config.toml
d_model = 192
n_head = 3
activation = "swiglu"
norm_eps = 1e-05
lr = 0.00349
beta1 = 0.95
grad_clip = 1.0
decay_fraction = 0.78
decay_shape = "linear"
final_lr_fraction = 0.0
steps = 2310
Each number is 50 + 10 x the weight over the matrix's rms, rounded and kept within 0 to 99. Layers, rows and columns count from 0.

# layer 2 MLP down, 192x512, rms 0.0815, rows 12-24, columns 0-255
33 52 47 53 54 66 67 57 50 55 51 50 56 55 42 61 55 58 53 59 53 51 41 49 63 41 49 53 55 42 45 44 36 39 56 51 66 68 47 38 56 60 34 53 20 55 57 63 51 50 46 55 46 51 47 51 57 69 32 36 49 48 44 57 42 47 51 63 58 55 50 52 61 54 58 47 49 50 49 48 36 49 35 36 65 61 53 31 62 62 49 69 73 64 71 58 48 32 52 36 47 56 43 59 53 57 54 51 53 42 40 48 55 41 57 46 38 44 44 58 49 43 38 32 45 52 62 44 55 61 60 52 39 51 46 61 56 56 29 49 37 46 61 53 14 49 67 66 54 34 61 66 60 49 51 53 49 54 49 64 60 49 61 59 50 44 44 50 46 46 53 39 45 43 69 57 56 45 45 41 59 53 54 45 62 50 61 52 50 53 44 68 45 43 44 63 53 56 57 53 55 62 53 37 48 55 31 49 49 51 33 61 50 51 51 45 44 48 62 46 56 52 53 59 36 36 48 34 61 78 65 75 67 59 42 68 45 51 38 57 47 39 52 69 63 64 50 50 42 81 50 42 52 69 44 61
57 62 50 44 57 64 50 54 29 55 47 43 44 53 57 66 52 48 48 51 56 52 36 64 42 41 37 18 55 43 53 53 42 67 51 44 46 42 43 51 46 59 50 59 31 61 58 43 28 34 39 44 49 38 48 47 55 56 51 64 56 49 48 33 55 44 41 48 54 43 53 54 50 46 52 45 48 52 56 43 48 36 47 41 30 59 37 60 41 58 51 73 45 50 63 51 68 44 55 40 57 48 67 62 56 47 40 46 51 54 50 63 64 51 53 70 62 29 52 63 40 46 35 63 56 47 52 39 42 36 37 49 46 44 46 58 63 45 49 49 47 58 34 54 63 45 58 42 63 57 39 37 47 36 37 41 62 46 61 46 55 55 46 42 38 52 38 60 61 34 48 59 51 36 49 65 31 72 40 41 39 48 61 58 44 55 38 45 46 58 42 44 52 43 36 52 65 67 37 39 53 45 41 32 42 54 47 52 62 38 49 40 59 49 53 66 62 66 54 40 51 47 31 58 61 61 51 47 42 60 51 58 63 51 45 58 47 63 61 52 68 51 45 53 54 28 52 42 50 69 33 56 55 52 31 42
53 47 71 53 48 80 44 64 32 48 54 48 41 63 54 47 45 59 46 54 28 46 71 36 39 64 48 35 39 31 30 55 25 52 44 48 42 55 63 59 39 47 50 26 56 56 49 33 56 63 48 50 44 39 54 56 30 34 53 65 49 60 38 50 44 44 39 48 51 46 39 48 36 57 39 40 76 63 36 29 36 40 55 28 57 70 55 49 52 52 49 58 51 64 48 51 43 45 52 56 42 45 37 48 35 61 58 41 64 42 36 35 44 43 53 41 57 60 60 46 40 44 68 48 39 46 65 47 42 52 52 52 35 49 46 48 46 45 63 35 50 45 56 55 45 46 59 50 35 34 47 56 56 56 49 48 35 49 64 55 61 52 48 48 47 50 56 58 45 53 59 51 49 64 45 43 43 64 48 49 51 56 61 49 42 57 38 67 43 66 36 51 54 50 57 54 60 40 37 62 31 42 53 46 40 51 43 62 77 67 65 46 46 42 42 65 38 41 70 50 56 36 71 42 52 50 44 49 47 65 57 48 47 43 59 43 46 74 45 55 50 49 48 34 49 62 51 49 55 38 37 41 55 53 75 39
69 67 46 25 47 68 61 61 63 41 51 69 46 65 49 49 45 58 64 52 65 55 35 43 58 43 61 42 40 42 31 46 53 60 54 32 41 64 38 54 40 29 37 35 34 35 61 51 67 52 43 53 54 48 41 45 37 46 68 47 72 37 29 56 52 45 50 54 50 48 56 49 37 50 43 51 52 58 45 46 49 48 53 56 48 41 55 49 47 52 43 48 48 50 29 46 41 66 60 45 36 41 54 40 56 45 56 53 46 57 65 63 39 49 41 32 61 39 55 41 50 61 48 44 33 41 38 40 52 50 45 56 50 63 48 51 62 53 38 56 43 51 42 52 60 57 66 49 34 59 90 53 43 44 57 30 63 55 59 52 67 56 43 54 41 49 56 58 59 58 19 50 47 65 48 41 49 41 51 61 77 61 50 39 69 35 58 36 65 51 52 64 40 31 51 52 42 44 43 39 56 50 53 53 37 64 48 59 30 51 36 58 66 58 45 59 65 44 53 46 51 34 46 50 51 55 56 44 56 43 36 50 64 56 49 39 45 59 55 32 67 60 59 36 51 59 48 50 42 52 47 59 55 72 54 53
39 78 51 48 44 39 78 38 53 58 56 53 57 59 52 50 29 55 51 45 41 45 63 54 52 40 40 57 76 64 47 50 58 45 69 50 49 63 53 44 44 41 42 59 57 57 63 45 62 44 48 63 46 64 49 51 39 66 70 32 45 41 36 55 66 57 56 65 59 43 38 48 46 58 38 53 48 46 33 63 55 58 42 60 56 51 38 46 46 47 41 37 63 52 65 63 59 55 51 46 49 37 43 60 47 48 78 40 47 38 54 60 51 55 52 56 31 42 55 58 50 31 30 53 78 57 57 51 55 53 41 49 49 56 42 64 52 36 52 31 50 50 61 54 48 60 53 37 48 60 38 57 47 61 48 44 40 40 59 52 31 51 43 42 49 44 59 39 61 63 47 50 46 39 54 47 61 50 52 26 64 59 43 45 45 59 68 65 72 46 44 43 32 60 32 53 60 59 48 50 34 42 64 32 46 60 34 28 51 39 63 55 34 41 65 59 44 60 59 31 56 45 33 67 43 51 62 64 34 30 64 50 29 35 54 65 58 49 40 43 59 47 36 54 50 63 27 63 37 38 49 42 47 38 43 59
54 66 37 57 43 54 19 48 53 45 50 47 44 51 45 43 40 49 61 49 59 54 51 41 53 39 59 45 54 52 50 53 60 41 45 61 50 43 41 47 26 38 60 39 46 68 44 58 42 61 52 53 44 52 40 53 46 53 48 47 50 56 46 51 56 58 53 49 53 54 39 53 50 50 38 45 49 46 40 53 54 44 39 45 46 52 45 50 42 41 49 60 37 52 50 72 44 54 57 34 45 47 41 55 52 46 47 54 51 70 43 39 49 69 39 36 50 39 34 42 57 54 56 47 56 46 66 36 46 62 41 64 53 41 39 65 49 52 58 36 53 53 55 51 39 48 63 50 40 41 60 50 48 49 52 53 47 49 57 59 54 42 53 37 54 50 58 64 43 49 34 48 43 32 35 42 45 57 56 48 60 44 44 46 41 48 55 60 58 48 44 58 44 55 46 55 52 44 58 37 39 67 55 59 56 49 38 55 57 45 64 67 34 49 45 44 51 39 51 32 57 32 59 45 65 68 60 32 19 65 54 65 40 40 50 56 33 44 50 48 53 49 55 55 55 42 53 53 55 37 38 52 54 40 54 67
48 55 50 58 44 50 51 50 59 37 54 60 64 41 67 50 32 61 48 35 43 64 39 53 41 56 51 46 54 63 58 44 41 35 33 52 52 71 59 55 43 51 65 50 42 49 46 57 54 50 52 63 67 43 56 58 56 52 39 50 48 52 54 51 32 40 57 42 35 59 42 45 40 68 55 52 57 53 64 47 56 53 54 45 47 57 52 32 52 54 45 44 61 41 53 44 69 62 60 42 36 40 41 58 57 47 48 38 46 55 62 45 44 47 45 45 48 75 40 54 51 46 41 43 60 46 44 68 71 62 59 58 30 55 54 43 65 40 49 65 36 46 42 47 54 49 35 51 62 56 55 63 57 40 62 40 49 45 41 44 48 48 55 49 60 45 51 45 43 45 48 40 57 69 39 43 62 39 62 55 51 49 53 56 68 42 50 50 61 59 33 50 49 42 54 51 36 55 61 46 51 39 40 62 49 51 50 48 52 47 32 53 67 38 56 48 63 29 61 32 51 48 52 66 44 43 45 36 38 20 51 53 68 67 33 37 74 37 36 40 32 48 33 46 36 65 55 47 47 45 43 64 40 49 63 49
44 32 44 40 46 57 63 61 53 44 73 54 59 65 41 49 54 51 44 61 38 60 21 49 52 48 46 46 43 53 57 52 50 37 53 41 47 64 42 38 60 40 56 49 42 47 66 55 63 45 58 35 56 29 51 46 71 59 46 50 52 47 51 49 73 53 55 56 54 64 48 29 73 62 59 85 52 40 60 57 64 57 57 50 50 46 45 55 57 51 45 52 39 55 57 37 57 45 37 40 52 47 62 14 52 55 40 56 29 44 62 44 39 48 65 45 41 45 51 65 51 45 43 35 60 52 46 53 56 69 54 54 52 50 52 53 51 56 58 42 53 65 73 57 55 52 51 48 47 58 38 61 50 44 42 51 53 52 46 74 60 56 64 41 59 55 64 52 33 50 46 50 58 68 38 40 40 59 41 61 35 40 54 58 50 70 45 55 52 40 47 83 54 61 54 65 58 57 52 37 38 57 42 20 44 67 47 64 36 61 51 51 48 59 37 32 62 47 51 43 59 43 46 51 48 61 56 43 51 66 70 38 44 46 67 61 48 41 41 49 50 53 57 44 49 67 54 46 46 48 55 40 56 46 63 48
55 52 51 50 53 62 65 48 47 44 48 50 63 57 47 60 73 51 60 64 52 47 65 48 53 61 45 47 55 42 29 42 34 40 37 35 65 38 58 46 59 55 53 57 64 50 51 48 35 66 53 49 68 54 60 40 42 41 40 58 56 28 54 59 57 49 63 63 54 51 43 62 53 49 68 47 41 58 52 24 57 39 54 60 43 56 43 54 66 39 57 50 55 51 64 68 50 43 59 43 53 37 37 62 54 57 41 55 59 52 56 47 50 31 52 61 37 57 45 63 42 50 45 49 46 51 64 54 43 56 58 50 41 27 22 43 60 77 44 53 51 62 27 47 56 39 55 45 44 57 52 46 48 63 44 40 49 54 35 56 59 47 53 61 59 50 45 58 51 53 47 41 51 55 55 37 52 49 45 41 56 42 57 56 41 38 27 39 59 45 33 50 45 24 55 66 31 58 49 71 58 46 49 51 59 30 34 42 54 33 51 46 61 53 75 40 48 08 58 47 43 36 43 45 47 56 37 46 55 44 72 60 65 42 36 56 50 57 39 76 57 57 41 57 46 16 61 44 50 52 50 62 47 51 34 49
61 70 68 61 55 37 53 36 57 54 49 47 45 56 41 46 37 39 48 50 37 46 58 57 40 23 51 65 48 49 71 55 55 47 47 58 52 53 52 43 39 58 36 57 39 38 50 41 42 43 47 75 54 46 47 58 49 49 57 36 62 48 52 54 52 30 62 66 54 42 60 54 24 72 65 34 41 63 39 57 57 51 58 49 50 65 47 52 48 54 59 36 62 47 50 58 41 52 37 42 75 52 48 47 65 55 38 38 66 46 56 50 53 41 49 50 49 45 41 52 55 56 24 39 45 42 67 64 63 46 45 44 41 60 29 61 54 59 51 57 63 47 59 49 50 54 53 60 48 29 40 60 50 39 70 60 43 41 37 43 53 29 48 56 61 53 47 49 42 51 60 51 61 60 34 62 58 49 50 49 44 54 33 52 48 61 44 38 56 38 43 59 58 53 35 31 54 31 46 56 58 44 52 55 41 60 66 27 45 47 61 52 44 55 47 58 50 50 24 58 44 74 43 43 54 51 48 46 47 52 59 52 47 42 51 42 51 62 55 57 55 45 60 57 41 43 49 42 61 55 43 59 42 60 72 51
52 55 37 50 42 59 40 44 28 57 41 58 50 32 41 69 35 58 59 46 66 56 43 51 47 43 52 44 59 50 36 56 59 54 40 49 57 58 66 55 43 64 61 52 33 57 61 45 37 45 46 49 51 40 30 49 57 49 38 59 58 44 59 58 71 75 49 66 58 48 53 61 50 51 63 41 52 72 48 50 54 34 52 55 54 54 60 63 69 53 54 41 44 40 43 40 29 34 50 68 47 54 36 41 61 56 50 54 53 51 35 56 55 62 55 45 47 51 39 53 51 51 51 52 36 51 37 33 53 41 81 47 47 55 49 49 45 67 49 53 48 44 51 31 64 51 66 44 34 73 36 32 50 47 49 47 46 27 45 47 56 54 40 66 28 68 39 72 51 52 53 40 61 55 50 66 37 55 43 59 45 64 58 59 59 27 44 58 46 62 48 59 55 45 47 68 46 71 37 53 42 47 41 46 54 56 52 53 46 50 52 53 53 39 46 58 53 50 46 65 45 52 36 41 62 64 31 47 39 59 45 50 51 61 60 53 49 54 46 45 36 36 35 49 65 36 54 53 57 55 49 48 47 31 46 41
64 42 44 55 42 60 45 62 35 57 50 17 54 52 48 50 44 48 32 48 59 56 60 66 54 55 56 56 58 62 38 52 59 30 67 56 37 46 57 52 41 50 34 43 49 61 58 52 50 48 38 31 54 59 59 57 53 59 40 52 32 43 65 61 46 49 47 49 49 49 60 40 63 57 50 34 53 45 48 52 53 51 46 43 51 54 52 57 33 54 66 53 54 50 34 63 52 50 50 58 44 49 44 53 50 39 49 72 48 47 61 41 61 48 53 54 51 49 37 40 64 51 26 70 47 74 47 54 59 53 56 61 65 50 73 46 46 53 53 45 43 39 64 48 55 52 36 47 53 64 64 59 71 51 44 51 52 44 36 38 47 58 49 45 53 34 45 46 54 52 64 51 51 56 61 51 56 56 50 68 41 73 51 54 56 39 41 45 43 44 44 45 32 49 64 37 52 52 60 49 46 52 62 56 48 48 58 32 36 66 53 46 41 56 58 33 45 71 78 48 33 44 34 48 58 54 53 51 42 55 52 51 41 61 55 59 37 39 55 51 76 39 55 42 55 51 61 49 48 46 37 43 53 40 58 63
59 50 45 45 45 34 34 47 42 52 54 43 50 22 47 41 34 50 29 67 49 51 47 49 46 51 43 55 45 52 56 55 38 75 46 56 55 61 52 43 35 50 51 42 56 49 46 63 50 60 42 66 48 67 56 42 42 43 59 42 56 39 49 62 60 60 49 40 38 43 47 58 58 47 52 53 69 57 55 44 34 47 40 61 52 49 61 46 33 59 54 41 49 35 63 54 42 53 57 48 61 56 62 67 55 52 69 62 45 61 38 45 52 55 61 36 48 53 58 57 52 48 61 56 47 22 53 42 33 44 27 59 51 50 34 58 53 38 42 39 49 46 43 43 51 30 42 61 60 47 51 51 72 49 41 56 52 52 48 44 48 53 50 50 51 45 52 45 65 44 56 45 62 35 35 51 51 74 38 38 50 57 53 60 45 50 36 63 47 53 59 53 64 52 51 43 52 35 60 64 48 48 52 36 54 48 47 50 37 59 50 67 41 51 47 67 31 54 43 49 52 53 41 43 50 66 43 50 50 47 25 63 49 38 52 51 54 55 43 42 52 53 61 53 53 56 45 51 54 42 53 44 49 51 42 44